config.toml
norm = "rmsnorm"
norm_place = "pre"
norm_eps = 1e-06
qk_norm = false
parallel_block = false
init_std_qkv = 0.0282
init_std_o = 0.0
init_std_down = 0.0
decay_fraction = 1.0
decay_shape = "linear"
train_tokens = 579600000
Each number is 50 + 12 x the weight over its row's rms, rounded and kept within 0 to 99. Layers, rows and columns count from 0. The size before them is the row's rms in percent of the matrix's.

# layer 10 MLP up, 1024x384, rms 0.0435, rows 116-152, columns 64-127
100:52 56 52 54 56 71 43 62 72 56 37 53 31 43 47 58 49 58 52 56 75 52 59 66 48 41 41 45 58 37 39 46 63 62 53 35 49 60 60 44 38 54 35 53 43 57 44 55 76 38 54 56 37 40 73 38 35 33 51 46 57 58 64 39
114:52 35 49 42 21 53 55 27 53 58 37 54 48 52 48 58 50 53 57 55 56 40 47 29 51 48 42 31 60 14 55 54 59 34 41 54 43 42 71 59 53 44 54 68 57 51 42 64 63 69 38 58 65 56 56 69 67 66 49 54 61 73 36 53
102:47 78 61 65 50 28 58 59 54 51 51 58 44 64 64 54 25 56 59 55 63 49 51 46 53 37 44 54 54 47 54 60 51 64 57 28 30 40 45 75 36 56 53 54 54 65 44 35 53 76 58 66 44 70 59 55 47 63 65 44 53 29 44 41
098:35 32 48 45 32 51 49 39 38 55 36 40 49 48 68 35 53 55 48 64 67 48 18 45 48 57 55 46 62 31 57 61 54 63 66 53 62 46 59 42 22 41 57 33 42 66 51 32 53 67 57 83 54 32 12 56 69 53 47 46 39 66 52 53
093:54 43 27 64 43 40 60 45 75 33 56 67 58 36 57 49 33 65 51 31 42 44 39 38 57 73 41 28 36 41 23 50 46 64 60 49 58 52 25 48 46 67 43 54 57 39 39 66 62 29 58 29 48 58 42 37 57 42 37 63 60 47 40 48
112:44 53 64 28 44 53 66 61 39 35 56 50 65 38 51 34 48 56 57 57 65 39 21 65 52 55 33 50 34 72 52 56 55 67 52 41 55 49 55 84 61 65 47 49 27 55 55 48 40 65 75 28 44 40 39 52 53 54 79 46 56 35 56 51
099:30 32 59 28 42 54 41 77 60 44 49 63 53 73 51 34 43 49 41 67 77 35 38 46 49 54 55 54 48 38 16 43 59 56 48 47 64 58 40 45 23 66 61 39 47 68 52 58 55 76 64 58 50 60 29 52 36 35 59 56 45 48 48 71
101:27 33 61 57 61 48 67 51 49 82 43 47 55 60 44 32 47 66 31 49 50 44 57 46 55 45 64 44 54 47 64 61 42 56 73 44 35 62 65 50 51 44 66 44 56 73 41 41 45 47 36 46 55 57 59 59 31 62 50 65 41 15 47 50
103:58 55 32 51 69 56 68 53 37 54 46 62 37 49 56 49 70 43 55 39 56 62 55 53 44 72 47 52 46 72 34 54 54 83 40 65 75 59 69 35 57 33 38 58 66 55 65 66 74 49 58 62 36 49 60 51 73 43 37 61 62 64 54 51
091:62 44 49 37 34 65 58 51 61 47 65 59 59 57 56 58 51 26 31 35 49 41 64 76 43 57 48 52 50 59 60 77 58 41 33 42 49 53 45 50 27 78 16 49 68 63 65 38 66 70 52 51 47 41 52 27 40 57 50 71 41 50 37 55
091:56 55 41 76 46 57 52 57 29 52 58 46 68 20 62 65 47 66 59 66 41 59 57 76 60 50 43 80 60 69 65 43 58 36 62 69 54 40 43 58 52 42 50 51 51 39 46 51 57 42 51 83 59 50 42 51 66 53 60 46 45 73 58 57
103:64 73 66 41 70 61 53 61 56 53 46 73 28 53 64 45 61 41 48 33 62 45 45 57 49 51 38 43 42 29 58 87 62 60 60 54 42 47 63 43 44 42 50 50 57 66 73 67 29 54 41 64 25 46 65 65 48 39 55 51 59 61 53 77
118:74 55 46 57 21 52 58 40 61 44 64 61 30 45 37 31 75 59 79 56 55 76 38 20 46 44 37 41 54 39 57 19 41 28 42 42 47 41 51 50 59 68 57 45 76 55 51 55 44 54 40 33 55 40 56 47 32 35 55 33 44 48 41 46
106:64 46 55 61 58 39 47 38 54 51 48 39 63 50 53 56 59 49 60 31 65 59 38 36 61 64 59 51 39 59 68 40 25 24 29 44 48 45 48 72 69 67 51 35 74 54 60 61 43 39 38 65 50 58 59 37 46 54 39 56 36 46 49 42
096:51 35 53 45 52 64 54 58 49 46 39 49 62 46 39 55 61 48 35 32 37 56 46 54 54 40 63 56 30 22 53 43 52 51 40 37 55 59 36 43 38 54 59 44 51 53 60 66 66 63 42 48 51 60 45 24 73 24 39 54 43 49 60 60
094:48 49 46 58 56 41 32 50 50 46 72 67 53 54 47 63 38 64 38 30 59 34 34 73 54 68 55 55 52 71 51 57 68 66 42 39 46 65 37 48 12 45 51 38 65 61 55 37 58 59 57 47 41 50 61 64 44 33 48 49 42 57 61 67
104:42 68 48 63 64 36 61 61 28 43 47 57 36 54 38 21 53 43 60 73 39 29 42 40 54 54 58 67 43 61 58 22 49 55 66 51 57 36 47 43 59 54 62 46 46 41 53 33 53 44 56 63 40 65 49 51 58 65 63 50 48 68 48 30
107:31 48 66 40 50 38 67 60 69 46 57 53 37 50 58 67 45 44 37 45 51 61 39 38 37 47 53 51 45 55 42 53 42 26 67 22 56 47 60 54 51 44 49 63 52 38 54 40 65 74 56 60 40 65 36 29 38 41 61 24 58 47 43 49
091:55 38 49 61 28 66 51 37 34 53 54 68 54 39 45 50 52 62 61 47 67 42 60 49 57 60 39 51 47 61 58 49 53 52 51 45 26 48 51 49 35 47 51 65 39 40 58 49 39 58 46 35 67 36 50 68 51 75 58 62 39 37 45 48
099:43 42 47 65 49 36 59 54 50 72 39 56 50 49 63 60 37 27 43 45 42 56 42 51 42 48 53 62 22 49 53 62 54 66 51 24 47 54 31 27 53 40 68 45 36 56 53 44 66 30 86 39 74 47 42 15 71 50 39 60 44 53 31 52
108:52 56 53 57 63 54 58 48 49 57 69 42 48 68 38 37 16 70 38 56 51 64 67 60 48 56 59 69 34 62 42 43 63 42 55 58 50 42 37 48 39 30 60 63 61 61 43 42 63 56 59 50 46 62 50 53 48 42 51 37 34 61 36 58
098:42 57 49 60 40 39 64 52 42 55 41 53 53 67 71 43 54 30 30 55 48 47 42 56 33 57 46 47 47 60 64 34 63 48 55 24 59 44 47 30 50 37 67 52 37 41 46 51 42 53 56 39 54 58 27 54 62 36 63 40 68 48 52 61
099:48 27 47 79 54 63 62 45 40 33 64 67 52 43 55 37 69 37 60 69 49 33 84 67 53 74 67 51 51 52 54 29 38 21 33 60 36 61 57 47 55 44 54 52 36 37 35 49 61 54 48 28 55 32 50 62 77 37 44 50 64 58 65 52
102:50 42 46 56 44 56 70 44 45 46 72 42 33 52 59 57 46 51 36 35 48 62 30 52 46 46 65 42 53 58 39 59 38 67 24 64 42 55 63 73 43 51 52 56 56 48 56 39 47 64 42 43 51 63 72 38 38 61 26 48 34 37 46 53
112:66 26 37 54 63 50 42 35 67 52 27 58 53 31 56 46 57 51 71 54 48 48 38 55 55 48 55 33 33 31 64 57 58 60 41 32 57 47 79 57 30 43 26 30 56 77 63 55 57 41 60 45 52 46 51 70 35 51 40 41 70 63 47 44
107:39 47 47 65 53 70 52 32 59 58 62 33 37 57 53 46 49 44 49 42 44 40 48 29 42 37 59 41 46 38 38 50 66 53 65 37 54 47 62 64 37 69 45 51 41 58 59 24 69 53 62 40 41 44 58 62 56 51 22 64 21 45 57 51
103:55 39 56 59 31 49 70 51 48 54 40 48 46 39 73 64 58 33 45 40 60 57 61 46 41 36 48 60 60 43 47 51 45 43 57 50 55 43 42 58 44 59 61 25 43 56 38 75 49 63 67 66 55 47 46 47 46 62 36 62 61 62 46 40
108:55 61 51 51 32 53 16 59 43 67 68 59 49 42 52 35 46 42 39 68 39 45 53 64 55 50 37 54 54 52 59 50 54 58 49 45 40 74 45 36 52 30 24 46 65 44 29 45 66 74 72 44 57 64 45 48 49 63 39 52 42 37 54 69
103:46 42 47 65 45 46 39 53 51 42 42 31 67 47 33 41 39 43 50 71 36 37 42 50 60 36 67 53 45 60 55 51 51 33 55 46 39 44 50 56 54 55 46 64 63 46 43 81 53 51 40 63 48 64 52 83 43 52 28 56 21 43 28 41
101:75 57 36 71 56 62 57 59 37 62 51 66 54 36 57 48 32 47 37 54 53 44 49 38 51 38 42 32 38 54 38 45 42 54 53 35 38 56 35 35 12 39 64 57 62 71 42 53 51 40 41 63 52 40 76 56 56 62 52 50 75 47 55 44
106:50 49 53 57 60 52 44 58 45 52 36 49 41 48 63 66 33 60 41 65 61 67 43 50 56 30 62 35 17 53 58 45 48 18 74 73 48 53 38 50 59 35 45 55 52 42 41 63 35 57 40 64 66 50 39 34 38 32 41 52 57 35 47 56
100:61 45 49 52 68 61 43 63 44 57 24 45 47 43 30 56 59 44 34 41 55 43 60 47 50 42 57 50 52 38 40 57 57 38 64 47 41 45 44 36 35 69 51 56 56 41 51 39 57 48 55 39 35 47 40 48 77 44 58 54 63 39 40 32
098:34 43 67 59 33 61 59 43 43 48 79 60 42 69 46 62 49 62 58 61 59 29 54 37 55 47 62 41 49 55 50 35 45 45 45 53 45 49 79 55 64 26 67 63 54 67 42 51 48 32 44 53 54 65 60 56 41 43 42 61 58 45 60 62
102:40 79 49 42 48 44 39 38 50 59 75 53 40 64 52 32 32 41 41 53 56 46 65 59 46 36 58 47 69 34 55 43 55 52 51 45 41 52 37 40 54 55 59 62 60 36 61 54 60 47 43 71 45 34 45 31 58 63 51 55 44 45 48 49
099:51 50 39 45 48 57 26 33 62 61 46 62 28 45 55 64 58 57 53 29 55 44 29 45 50 56 42 73 49 55 36 34 68 43 48 56 43 63 37 38 47 70 43 57 68 56 45 48 47 48 67 30 36 65 49 63 48 61 81 53 50 29 41 56
095:31 32 49 37 65 60 51 51 50 52 45 36 60 52 54 51 30 40 57 58 46 58 48 68 39 46 43 36 49 36 27 46 74 62 62 64 45 52 46 36 36 59 48 51 49 78 54 43 65 54 36 50 55 30 69 32 53 62 55 30 36 38 50 39
103:63 55 65 51 59 56 54 58 38 30 39 72 55 44 40 40 62 40 50 69 41 60 29 60 37 54 59 30 64 54 42 64 61 56 67 30 54 19 60 68 24 55 50 37 48 48 61 33 61 50 55 68 55 48 68 60 55 29 60 31 29 23 57 48
# layer 10 MLP down (transposed), 1024x384, rms 0.0374, rows 116-151, columns 64-127
093:58 50 63 43 50 55 50 68 54 67 65 59 32 60 58 50 18 45 29 50 58 57 30 42 60 50 39 19 56 62 51 60 37 63 39 47 57 49 24 53 48 40 48 44 69 48 26 51 49 72 50 48 44 65 48 33 31 58 59 48 69 57 44 57
112:66 42 60 79 51 59 35 42 43 49 67 47 46 41 70 51 43 39 41 65 24 35 42 47 69 58 44 30 55 56 36 53 37 55 38 73 42 31 29 74 64 45 39 60 54 54 70 52 44 54 60 32 49 52 48 51 68 56 45 42 71 45 48 57
104:35 56 41 29 68 48 48 63 38 65 49 50 50 38 70 65 55 64 43 48 45 72 45 52 52 39 52 63 41 54 48 51 43 23 56 60 51 59 41 60 66 36 47 82 56 62 67 55 39 38 39 56 70 46 50 40 38 32 61 43 43 53 54 35
103:51 41 59 51 85 59 44 60 63 48 42 71 40 28 44 71 32 55 19 43 45 51 57 54 58 47 57 33 41 74 38 48 53 48 50 45 43 22 38 77 58 43 42 47 60 40 52 50 63 47 62 43 37 47 59 24 50 58 51 53 37 44 45 49
092:63 37 64 64 55 47 53 43 43 47 35 43 38 56 51 49 41 37 48 62 41 60 74 69 26 46 55 78 54 58 34 38 26 54 50 41 46 60 53 38 43 36 58 79 51 62 39 64 39 50 43 35 39 36 72 50 32 69 26 32 54 55 63 54
096:41 57 58 40 41 49 59 40 46 55 59 71 55 60 42 57 45 46 63 76 48 53 51 36 72 65 56 44 69 61 38 42 55 44 48 69 23 72 50 62 22 34 37 68 48 52 43 52 29 61 29 70 39 61 57 82 53 68 44 40 51 42 52 78
105:45 68 52 58 64 55 38 41 50 30 67 58 75 31 56 58 62 59 37 31 36 35 49 49 56 46 63 67 46 37 67 55 62 36 33 49 69 62 42 51 56 60 66 54 54 41 49 41 65 51 40 68 38 41 59 39 37 62 43 44 38 58 45 58
091:58 63 35 53 49 51 57 69 62 34 25 50 40 42 52 47 62 31 80 56 53 53 53 57 56 64 40 46 51 74 45 45 41 26 20 50 29 27 29 44 45 65 48 55 60 45 54 49 51 54 43 37 55 62 61 43 50 57 46 52 71 52 39 64
106:44 53 48 65 51 40 46 52 36 65 65 54 47 49 63 57 43 25 75 51 40 42 37 44 69 39 46 74 31 52 51 44 58 42 63 43 56 39 32 54 62 44 55 53 61 46 48 42 48 52 57 44 72 59 67 13 37 48 64 46 33 47 37 44
089:31 38 64 53 65 16 49 70 48 50 42 25 43 63 65 24 62 46 64 44 29 70 40 34 70 62 32 42 26 49 34 51 26 41 41 50 59 51 45 52 46 44 47 64 55 47 42 49 32 65 38 39 49 41 76 35 61 40 44 42 67 63 70 33
092:50 50 71 42 55 54 57 41 77 40 45 58 30 58 27 53 58 53 53 44 50 27 49 52 25 56 51 45 41 25 44 39 68 60 37 44 62 59 57 46 57 88 57 45 42 34 37 38 70 43 52 45 37 51 59 41 14 57 31 43 55 24 55 40
103:42 39 55 49 59 60 44 45 36 27 60 33 35 48 63 46 43 48 37 48 59 45 51 32 28 55 36 60 37 39 64 67 67 35 57 53 70 72 73 56 49 47 47 52 51 57 45 67 69 17 70 42 48 47 52 49 45 77 46 40 72 38 68 53
106:58 40 74 48 52 46 63 41 57 58 46 59 48 41 54 47 65 59 57 69 39 42 63 58 77 56 52 56 33 50 82 61 48 53 75 41 36 49 71 74 50 41 42 51 37 57 38 58 60 38 28 47 28 42 34 54 47 62 51 57 35 59 62 50
107:46 48 64 40 36 73 70 43 44 53 48 54 48 64 58 45 44 56 47 46 54 52 49 59 37 31 71 50 48 37 56 61 47 62 49 58 55 26 63 40 29 32 52 40 65 49 45 35 47 60 54 61 48 33 42 46 57 49 56 49 46 50 60 45
100:53 51 57 53 57 25 57 58 69 44 48 65 31 56 48 53 43 50 36 62 59 34 49 48 21 57 71 40 53 57 41 59 34 65 39 48 70 58 56 46 46 56 45 65 42 63 57 53 32 45 53 50 46 62 30 69 54 45 50 72 59 71 50 48
097:64 53 51 49 54 54 48 74 56 51 67 36 66 55 33 43 54 50 72 56 36 43 47 61 49 47 58 41 39 52 47 49 56 58 79 64 39 65 55 26 48 47 46 55 37 36 49 63 48 42 70 36 37 72 30 45 23 31 39 52 55 56 39 48
101:64 41 41 46 76 52 35 34 27 43 71 51 51 45 72 40 60 76 47 39 58 50 59 47 57 55 60 55 51 54 45 50 34 48 52 44 52 40 48 48 43 49 42 39 50 37 47 62 58 59 44 43 64 37 33 56 52 52 56 40 44 45 62 58
110:32 45 53 42 46 38 60 42 55 54 69 50 45 38 65 51 38 59 46 54 67 48 54 42 69 36 61 56 58 38 25 61 56 35 75 53 58 59 65 63 37 42 17 53 47 47 41 21 57 47 69 48 48 52 44 48 36 42 50 49 37 48 59 44
096:59 66 53 48 64 70 56 56 49 62 58 64 67 55 68 31 28 48 46 60 44 56 35 59 54 53 67 60 65 48 51 70 43 39 65 59 76 51 50 43 49 51 58 51 63 44 59 65 44 31 42 43 27 65 59 54 66 52 40 45 27 34 40 44
104:75 47 36 43 60 55 31 37 46 59 57 40 60 54 29 37 71 55 44 32 59 43 40 31 35 39 34 54 31 50 61 47 66 35 45 60 71 41 41 39 36 57 32 45 64 39 51 54 38 65 51 49 48 54 59 72 56 59 50 43 58 35 61 66
106:54 45 52 62 37 58 73 66 46 34 60 61 52 29 60 61 51 34 63 33 52 65 52 52 46 45 16 45 56 38 47 37 50 28 60 54 40 56 61 81 57 40 25 69 49 44 38 50 29 62 32 72 77 61 48 60 35 41 66 78 59 48 46 47
100:51 54 60 52 59 43 50 78 39 48 53 38 36 44 20 39 47 61 67 53 28 34 36 56 71 45 49 54 47 51 37 61 62 33 35 62 50 52 60 42 54 62 41 50 62 43 51 32 61 51 52 39 55 45 44 73 50 45 47 38 48 66 48 38
101:42 44 67 57 68 46 78 63 54 70 52 51 36 82 47 49 35 80 41 42 56 59 67 47 40 48 61 65 39 75 49 70 70 43 59 54 55 53 41 62 54 40 67 63 60 68 58 75 35 44 57 48 64 50 56 38 18 45 66 48 43 37 36 43
102:34 48 58 57 55 42 36 68 51 56 28 51 44 42 54 39 53 38 61 52 50 38 41 54 61 70 45 49 37 53 75 54 53 31 45 53 56 54 52 37 65 51 58 60 57 33 53 35 43 58 61 37 58 51 40 54 35 38 50 62 67 51 56 53
104:30 65 42 62 71 71 43 55 41 35 69 45 60 38 50 64 45 14 58 44 38 34 34 39 46 48 62 37 48 39 43 45 50 46 56 52 63 65 61 43 61 43 62 54 55 43 55 27 37 35 67 57 61 51 40 58 63 56 65 55 39 52 59 50
101:43 61 38 52 25 50 58 26 53 67 73 65 64 62 54 38 39 52 32 59 55 61 63 37 40 63 57 26 74 29 40 48 58 51 42 51 63 43 51 58 53 37 35 45 59 58 65 29 61 53 47 46 52 48 41 66 75 50 41 44 33 65 48 37
108:56 49 41 49 68 50 32 57 37 68 67 37 54 33 33 31 50 40 22 40 55 66 34 70 48 71 61 42 61 25 35 32 57 50 65 63 47 62 51 43 51 43 57 62 60 39 49 68 47 45 58 41 46 54 58 60 53 14 57 53 43 46 28 83
103:43 51 52 63 63 50 47 23 48 59 37 71 59 43 41 24 46 45 53 51 59 56 53 46 55 58 54 42 49 67 36 54 72 33 53 46 56 42 35 49 36 78 45 45 50 44 60 27 55 71 76 64 58 47 42 29 49 50 27 44 56 54 56 30
098:72 42 57 32 54 76 55 48 51 30 36 54 31 33 86 41 53 54 56 37 47 67 53 63 37 54 42 48 67 51 62 50 51 35 55 61 58 62 51 41 27 51 35 65 45 74 41 48 57 46 63 58 42 42 59 53 45 49 73 46 54 36 53 59
100:53 48 47 67 19 67 23 47 54 41 53 55 49 43 30 68 55 66 35 53 41 50 55 40 28 49 41 63 48 35 49 44 36 59 73 40 52 51 50 47 53 48 58 60 63 45 59 65 49 69 46 62 26 64 42 37 49 38 30 51 56 56 63 44
105:46 48 41 56 33 34 53 49 34 24 58 29 64 42 57 46 58 33 81 43 45 45 47 47 61 61 54 57 31 47 51 42 64 47 65 56 50 62 42 52 52 67 43 57 53 68 60 57 68 71 59 36 50 54 28 42 49 54 50 59 46 48 43 32
103:52 38 33 67 42 40 63 65 54 48 58 54 27 65 43 35 47 53 67 43 44 45 45 41 33 57 61 57 45 65 62 66 35 72 44 48 69 68 49 30 40 46 42 66 47 41 42 64 61 60 53 41 51 78 51 51 68 36 67 31 52 45 47 58
101:73 55 65 46 53 55 41 41 56 65 42 55 53 58 41 32 35 52 37 38 25 54 47 50 48 35 35 36 57 43 42 36 63 31 20 50 58 55 49 54 19 45 30 48 32 38 60 47 52 44 44 49 53 56 36 43 42 47 56 46 68 51 26 30
104:22 20 38 64 66 36 59 47 49 30 56 32 44 37 37 74 58 40 62 39 36 61 32 30 41 63 45 33 63 48 25 41 24 26 50 40 30 69 53 66 66 69 48 47 33 46 53 46 51 23 55 45 41 64 51 63 40 59 46 45 38 44 46 47
104:40 41 29 47 49 46 69 32 61 70 56 62 58 89 42 74 51 34 47 76 53 69 68 64 50 46 45 67 33 64 58 53 59 66 48 62 63 66 60 47 44 43 40 45 53 29 52 56 58 30 44 53 63 41 45 54 36 43 66 44 44 53 52 52
089:73 61 56 63 59 25 75 40 49 51 52 33 53 48 56 65 42 67 50 40 45 41 50 31 45 42 60 74 47 60 50 65 40 45 21 34 41 34 49 48 87 42 63 30 61 42 54 54 56 47 48 60 46 53 40 55 51 56 65 42 70 34 37 60
# layer 10 MLP gate, 1024x384, rms 0.0425, rows 117-152, columns 64-127
106:41 51 65 44 44 60 50 29 51 54 45 50 44 58 28 52 56 62 54 47 60 46 51 35 35 48 53 50 61 35 62 61 59 59 50 44 61 34 50 57 56 53 40 62 69 63 49 23 62 62 51 64 51 47 71 47 54 59 32 45 56 59 66 58
104:50 66 33 61 63 45 57 57 58 46 23 33 41 56 47 47 53 46 39 56 54 46 37 45 39 40 53 36 42 62 45 42 51 61 54 71 24 32 53 54 52 59 31 44 55 45 46 56 63 57 62 48 44 69 22 42 56 43 51 42 50 48 66 51
103:52 61 66 55 49 64 39 46 46 52 65 26 75 66 61 46 62 62 58 18 62 51 52 33 42 35 41 40 47 47 30 53 47 75 46 56 38 45 33 66 50 32 53 60 41 45 57 61 42 44 37 40 50 32 58 36 42 61 70 56 48 44 48 60
094:59 49 50 54 47 44 78 54 36 56 27 29 46 45 43 63 35 51 58 65 38 49 55 23 63 51 70 39 53 41 62 61 58 20 98 54 63 37 60 46 42 50 33 36 50 31 72 69 49 31 37 60 53 23 58 44 53 63 62 55 70 51 53 56
095:63 50 43 40 45 56 63 57 63 59 56 59 52 47 48 59 62 39 65 58 50 27 33 54 45 46 31 42 46 58 57 87 36 54 63 29 67 49 55 48 61 42 53 44 52 41 68 56 43 70 67 27 50 50 30 48 53 48 69 41 56 57 45 36
105:51 52 40 42 58 33 52 53 63 47 41 46 39 65 64 32 48 42 54 60 57 43 45 40 58 48 61 53 41 31 50 44 65 41 38 75 39 49 39 44 65 48 45 57 49 24 60 57 62 41 47 62 30 61 51 47 39 65 34 40 45 50 39 30
108:39 51 54 59 54 51 34 58 48 47 55 59 42 36 47 48 50 64 68 52 69 56 72 45 43 48 29 32 60 59 51 60 52 46 49 55 34 58 59 56 53 61 48 35 33 45 43 59 47 46 42 35 70 22 52 74 52 45 42 36 43 48 60 43
107:46 55 62 51 54 61 56 59 33 49 32 23 62 59 61 49 48 46 48 63 44 62 43 33 49 65 46 25 50 58 43 47 68 68 53 36 29 50 41 44 71 50 31 36 48 46 51 38 60 54 50 51 36 52 45 52 61 51 31 69 69 47 42 60
090:68 23 54 52 54 63 41 48 48 53 62 57 70 55 41 50 69 46 43 60 64 42 55 47 48 43 50 37 78 46 76 58 34 48 51 38 63 45 46 44 75 57 42 43 47 62 48 50 35 34 42 52 54 57 11 50 46 40 52 57 37 52 59 47
092:34 60 73 53 34 36 71 35 54 55 56 31 46 63 47 42 64 54 62 56 44 47 22 55 54 63 39 42 49 60 48 62 51 38 62 46 44 38 77 63 51 48 51 60 37 44 57 41 23 68 51 54 53 72 30 42 98 73 63 26 52 45 43 54
099:37 49 65 39 52 69 40 42 24 39 42 48 39 50 77 56 30 37 67 53 85 35 35 52 64 65 39 53 36 35 44 58 41 55 62 43 51 72 49 45 54 40 46 52 35 56 50 36 51 78 36 34 31 56 63 39 57 31 42 53 48 78 53 61
100:33 33 55 42 76 33 44 49 61 39 46 40 23 57 51 60 41 53 52 44 54 37 42 75 30 68 47 54 51 47 49 78 42 64 55 48 35 44 61 64 40 42 40 50 74 62 39 54 60 58 41 42 43 41 60 51 69 64 38 49 36 44 54 64
105:47 32 48 67 63 54 59 44 70 52 34 31 36 44 41 34 54 57 60 53 40 32 35 47 35 32 49 32 49 23 62 59 48 61 89 63 55 52 54 29 39 47 29 57 26 42 44 57 40 50 45 60 60 71 35 58 56 50 66 35 47 49 73 59
100:65 38 65 65 58 50 68 46 43 43 22 50 62 41 56 55 49 56 42 70 45 38 44 68 60 38 62 55 43 56 72 54 42 42 60 57 46 68 59 62 40 44 43 53 56 43 51 42 43 77 43 66 40 47 82 44 53 43 32 56 52 51 70 65
101:44 41 30 58 76 47 51 52 63 58 51 70 48 55 43 68 61 45 52 45 44 44 58 54 51 64 45 44 51 62 46 36 64 51 46 46 55 69 60 10 40 59 38 48 60 70 32 43 56 63 78 26 40 51 45 53 59 39 60 65 47 59 57 31
101:42 61 42 33 52 20 43 65 49 76 33 69 73 65 50 34 49 48 65 43 58 20 36 40 51 56 58 56 45 54 48 51 31 57 49 45 55 44 55 40 47 62 37 46 41 41 72 32 61 28 51 53 49 54 67 33 47 40 48 45 40 49 46 45
107:59 52 48 52 46 54 31 51 48 52 48 56 37 59 65 59 45 43 62 45 55 51 52 51 48 65 74 52 59 40 49 61 69 57 45 38 30 65 39 62 45 53 44 38 52 83 48 36 38 39 49 38 59 50 55 53 56 77 60 44 58 45 47 64
095:35 35 46 27 55 43 71 58 50 49 41 52 57 65 26 49 43 45 46 56 47 36 51 63 52 80 60 42 69 57 49 41 36 42 57 50 40 24 52 41 67 33 57 52 54 58 27 42 64 68 49 58 57 39 48 50 38 63 34 61 59 38 58 61
103:61 58 45 62 53 56 41 65 56 52 56 53 53 61 36 37 38 42 67 46 51 51 50 70 59 51 51 51 67 55 43 56 34 78 51 56 51 48 68 60 36 24 47 62 26 32 46 38 52 60 40 50 41 45 49 44 56 39 51 58 63 35 49 60
107:55 38 42 52 59 26 43 28 47 76 27 59 45 53 40 44 40 39 56 57 51 25 45 46 47 76 46 60 41 60 47 53 67 59 46 52 43 29 36 33 50 44 70 46 40 43 52 51 47 46 57 48 45 19 47 45 34 61 35 39 48 47 47 67
102:53 50 34 08 37 52 50 43 56 44 50 42 48 51 50 47 29 34 53 47 50 55 58 54 51 54 40 48 47 51 40 44 51 58 50 53 48 59 60 42 58 36 62 47 41 49 55 44 62 48 51 61 59 58 59 51 49 26 60 42 70 25 41 41
103:62 38 65 52 60 49 32 44 61 65 49 52 52 60 44 43 41 41 45 51 48 43 76 69 45 24 41 36 67 60 36 32 53 45 77 54 46 44 45 47 59 59 71 68 46 46 62 50 62 51 51 46 64 58 46 49 77 19 40 47 36 70 60 66
102:58 52 45 42 39 69 46 58 51 40 65 26 61 51 54 45 50 50 46 54 40 53 54 48 46 40 44 37 41 56 54 37 48 59 80 33 61 45 23 53 68 51 55 47 33 46 60 69 37 32 51 52 55 63 55 66 42 45 44 62 37 63 55 54
101:46 61 45 43 46 54 35 44 61 56 72 34 46 57 68 56 61 44 30 46 37 24 36 67 34 36 75 36 54 50 49 57 63 51 68 40 56 59 35 54 67 57 64 48 58 37 62 47 57 78 27 90 62 51 54 43 82 42 70 55 31 54 39 57
099:50 71 34 46 55 51 69 62 58 53 53 43 54 36 58 35 60 48 50 65 72 57 67 51 44 36 61 44 54 30 55 46 63 49 46 66 58 54 42 40 61 43 52 70 56 43 59 64 56 55 36 58 62 43 32 41 59 64 61 43 44 56 57 55
109:60 38 45 55 63 29 50 39 61 60 53 58 55 50 62 56 61 34 39 48 56 44 43 42 46 38 61 33 64 66 32 34 35 50 64 55 32 43 56 45 60 51 46 60 44 37 61 62 46 52 59 49 48 56 52 67 61 44 39 55 67 46 29 73
101:44 55 46 56 43 56 49 26 82 45 19 32 44 55 48 57 39 45 53 38 62 64 48 42 31 63 54 46 47 49 54 68 51 66 25 56 52 42 56 53 56 73 54 51 48 67 49 43 38 44 52 54 40 44 74 59 34 47 71 54 50 54 43 47
105:35 46 33 46 53 54 49 65 65 62 45 44 67 57 29 37 54 72 70 63 40 20 41 56 46 35 51 54 59 34 44 52 55 67 49 50 49 53 55 61 41 40 71 59 45 29 37 64 36 58 39 30 52 42 39 61 59 50 53 58 58 49 45 37
099:61 59 37 42 57 50 51 55 52 68 53 29 45 57 47 46 54 49 37 61 47 42 46 55 38 44 45 36 46 45 64 65 62 59 38 45 35 38 30 52 55 61 66 51 56 36 48 62 36 61 37 54 73 49 55 69 39 58 58 66 46 58 58 55
103:33 47 51 29 46 64 44 65 84 48 46 47 47 51 40 53 56 50 45 46 59 37 43 35 40 55 63 38 47 51 58 60 61 68 45 46 55 65 20 44 53 53 71 45 38 20 58 50 52 57 56 54 65 62 60 50 53 32 60 47 46 56 57 57
107:47 52 27 69 44 60 44 57 33 52 37 66 35 70 50 42 36 48 52 71 39 49 63 22 57 44 54 25 52 65 53 45 67 53 61 51 35 63 47 56 55 60 64 32 62 43 41 57 43 34 37 57 50 48 63 64 61 50 46 37 41 39 47 65
100:79 64 46 53 48 22 51 55 54 26 52 41 54 55 41 49 67 66 50 33 43 55 63 63 59 49 46 54 37 65 71 59 53 48 32 35 59 24 42 58 53 59 50 27 62 47 57 44 25 43 59 21 56 43 70 49 53 63 54 53 41 62 53 61
103:39 49 63 24 55 57 45 67 52 63 58 31 24 62 44 39 69 45 41 26 36 47 47 45 36 54 56 31 67 22 37 43 55 75 50 64 42 45 53 55 62 62 36 47 45 38 72 31 45 42 66 49 41 58 47 39 48 47 48 52 47 41 73 58
104:42 41 37 70 71 58 35 55 61 45 70 45 36 23 55 46 60 80 49 54 57 48 53 56 61 51 73 31 55 40 42 55 48 62 32 46 59 46 60 57 36 42 47 43 36 37 11 48 66 54 34 54 46 53 48 33 57 49 40 54 51 61 59 40
097:48 75 51 65 45 29 56 48 57 48 52 35 42 41 60 34 51 59 49 45 46 73 48 51 52 40 42 41 46 49 59 44 39 48 20 39 54 65 62 47 64 48 73 52 44 40 56 44 36 31 40 47 50 64 43 40 55 39 63 41 43 46 31 44
102:41 48 42 62 37 47 63 42 50 64 50 41 48 54 46 41 53 35 47 73 58 41 40 49 43 41 59 39 59 53 45 41 58 77 51 31 28 41 42 51 60 71 41 56 65 67 54 55 21 54 51 54 43 31 51 66 56 47 54 27 35 60 63 49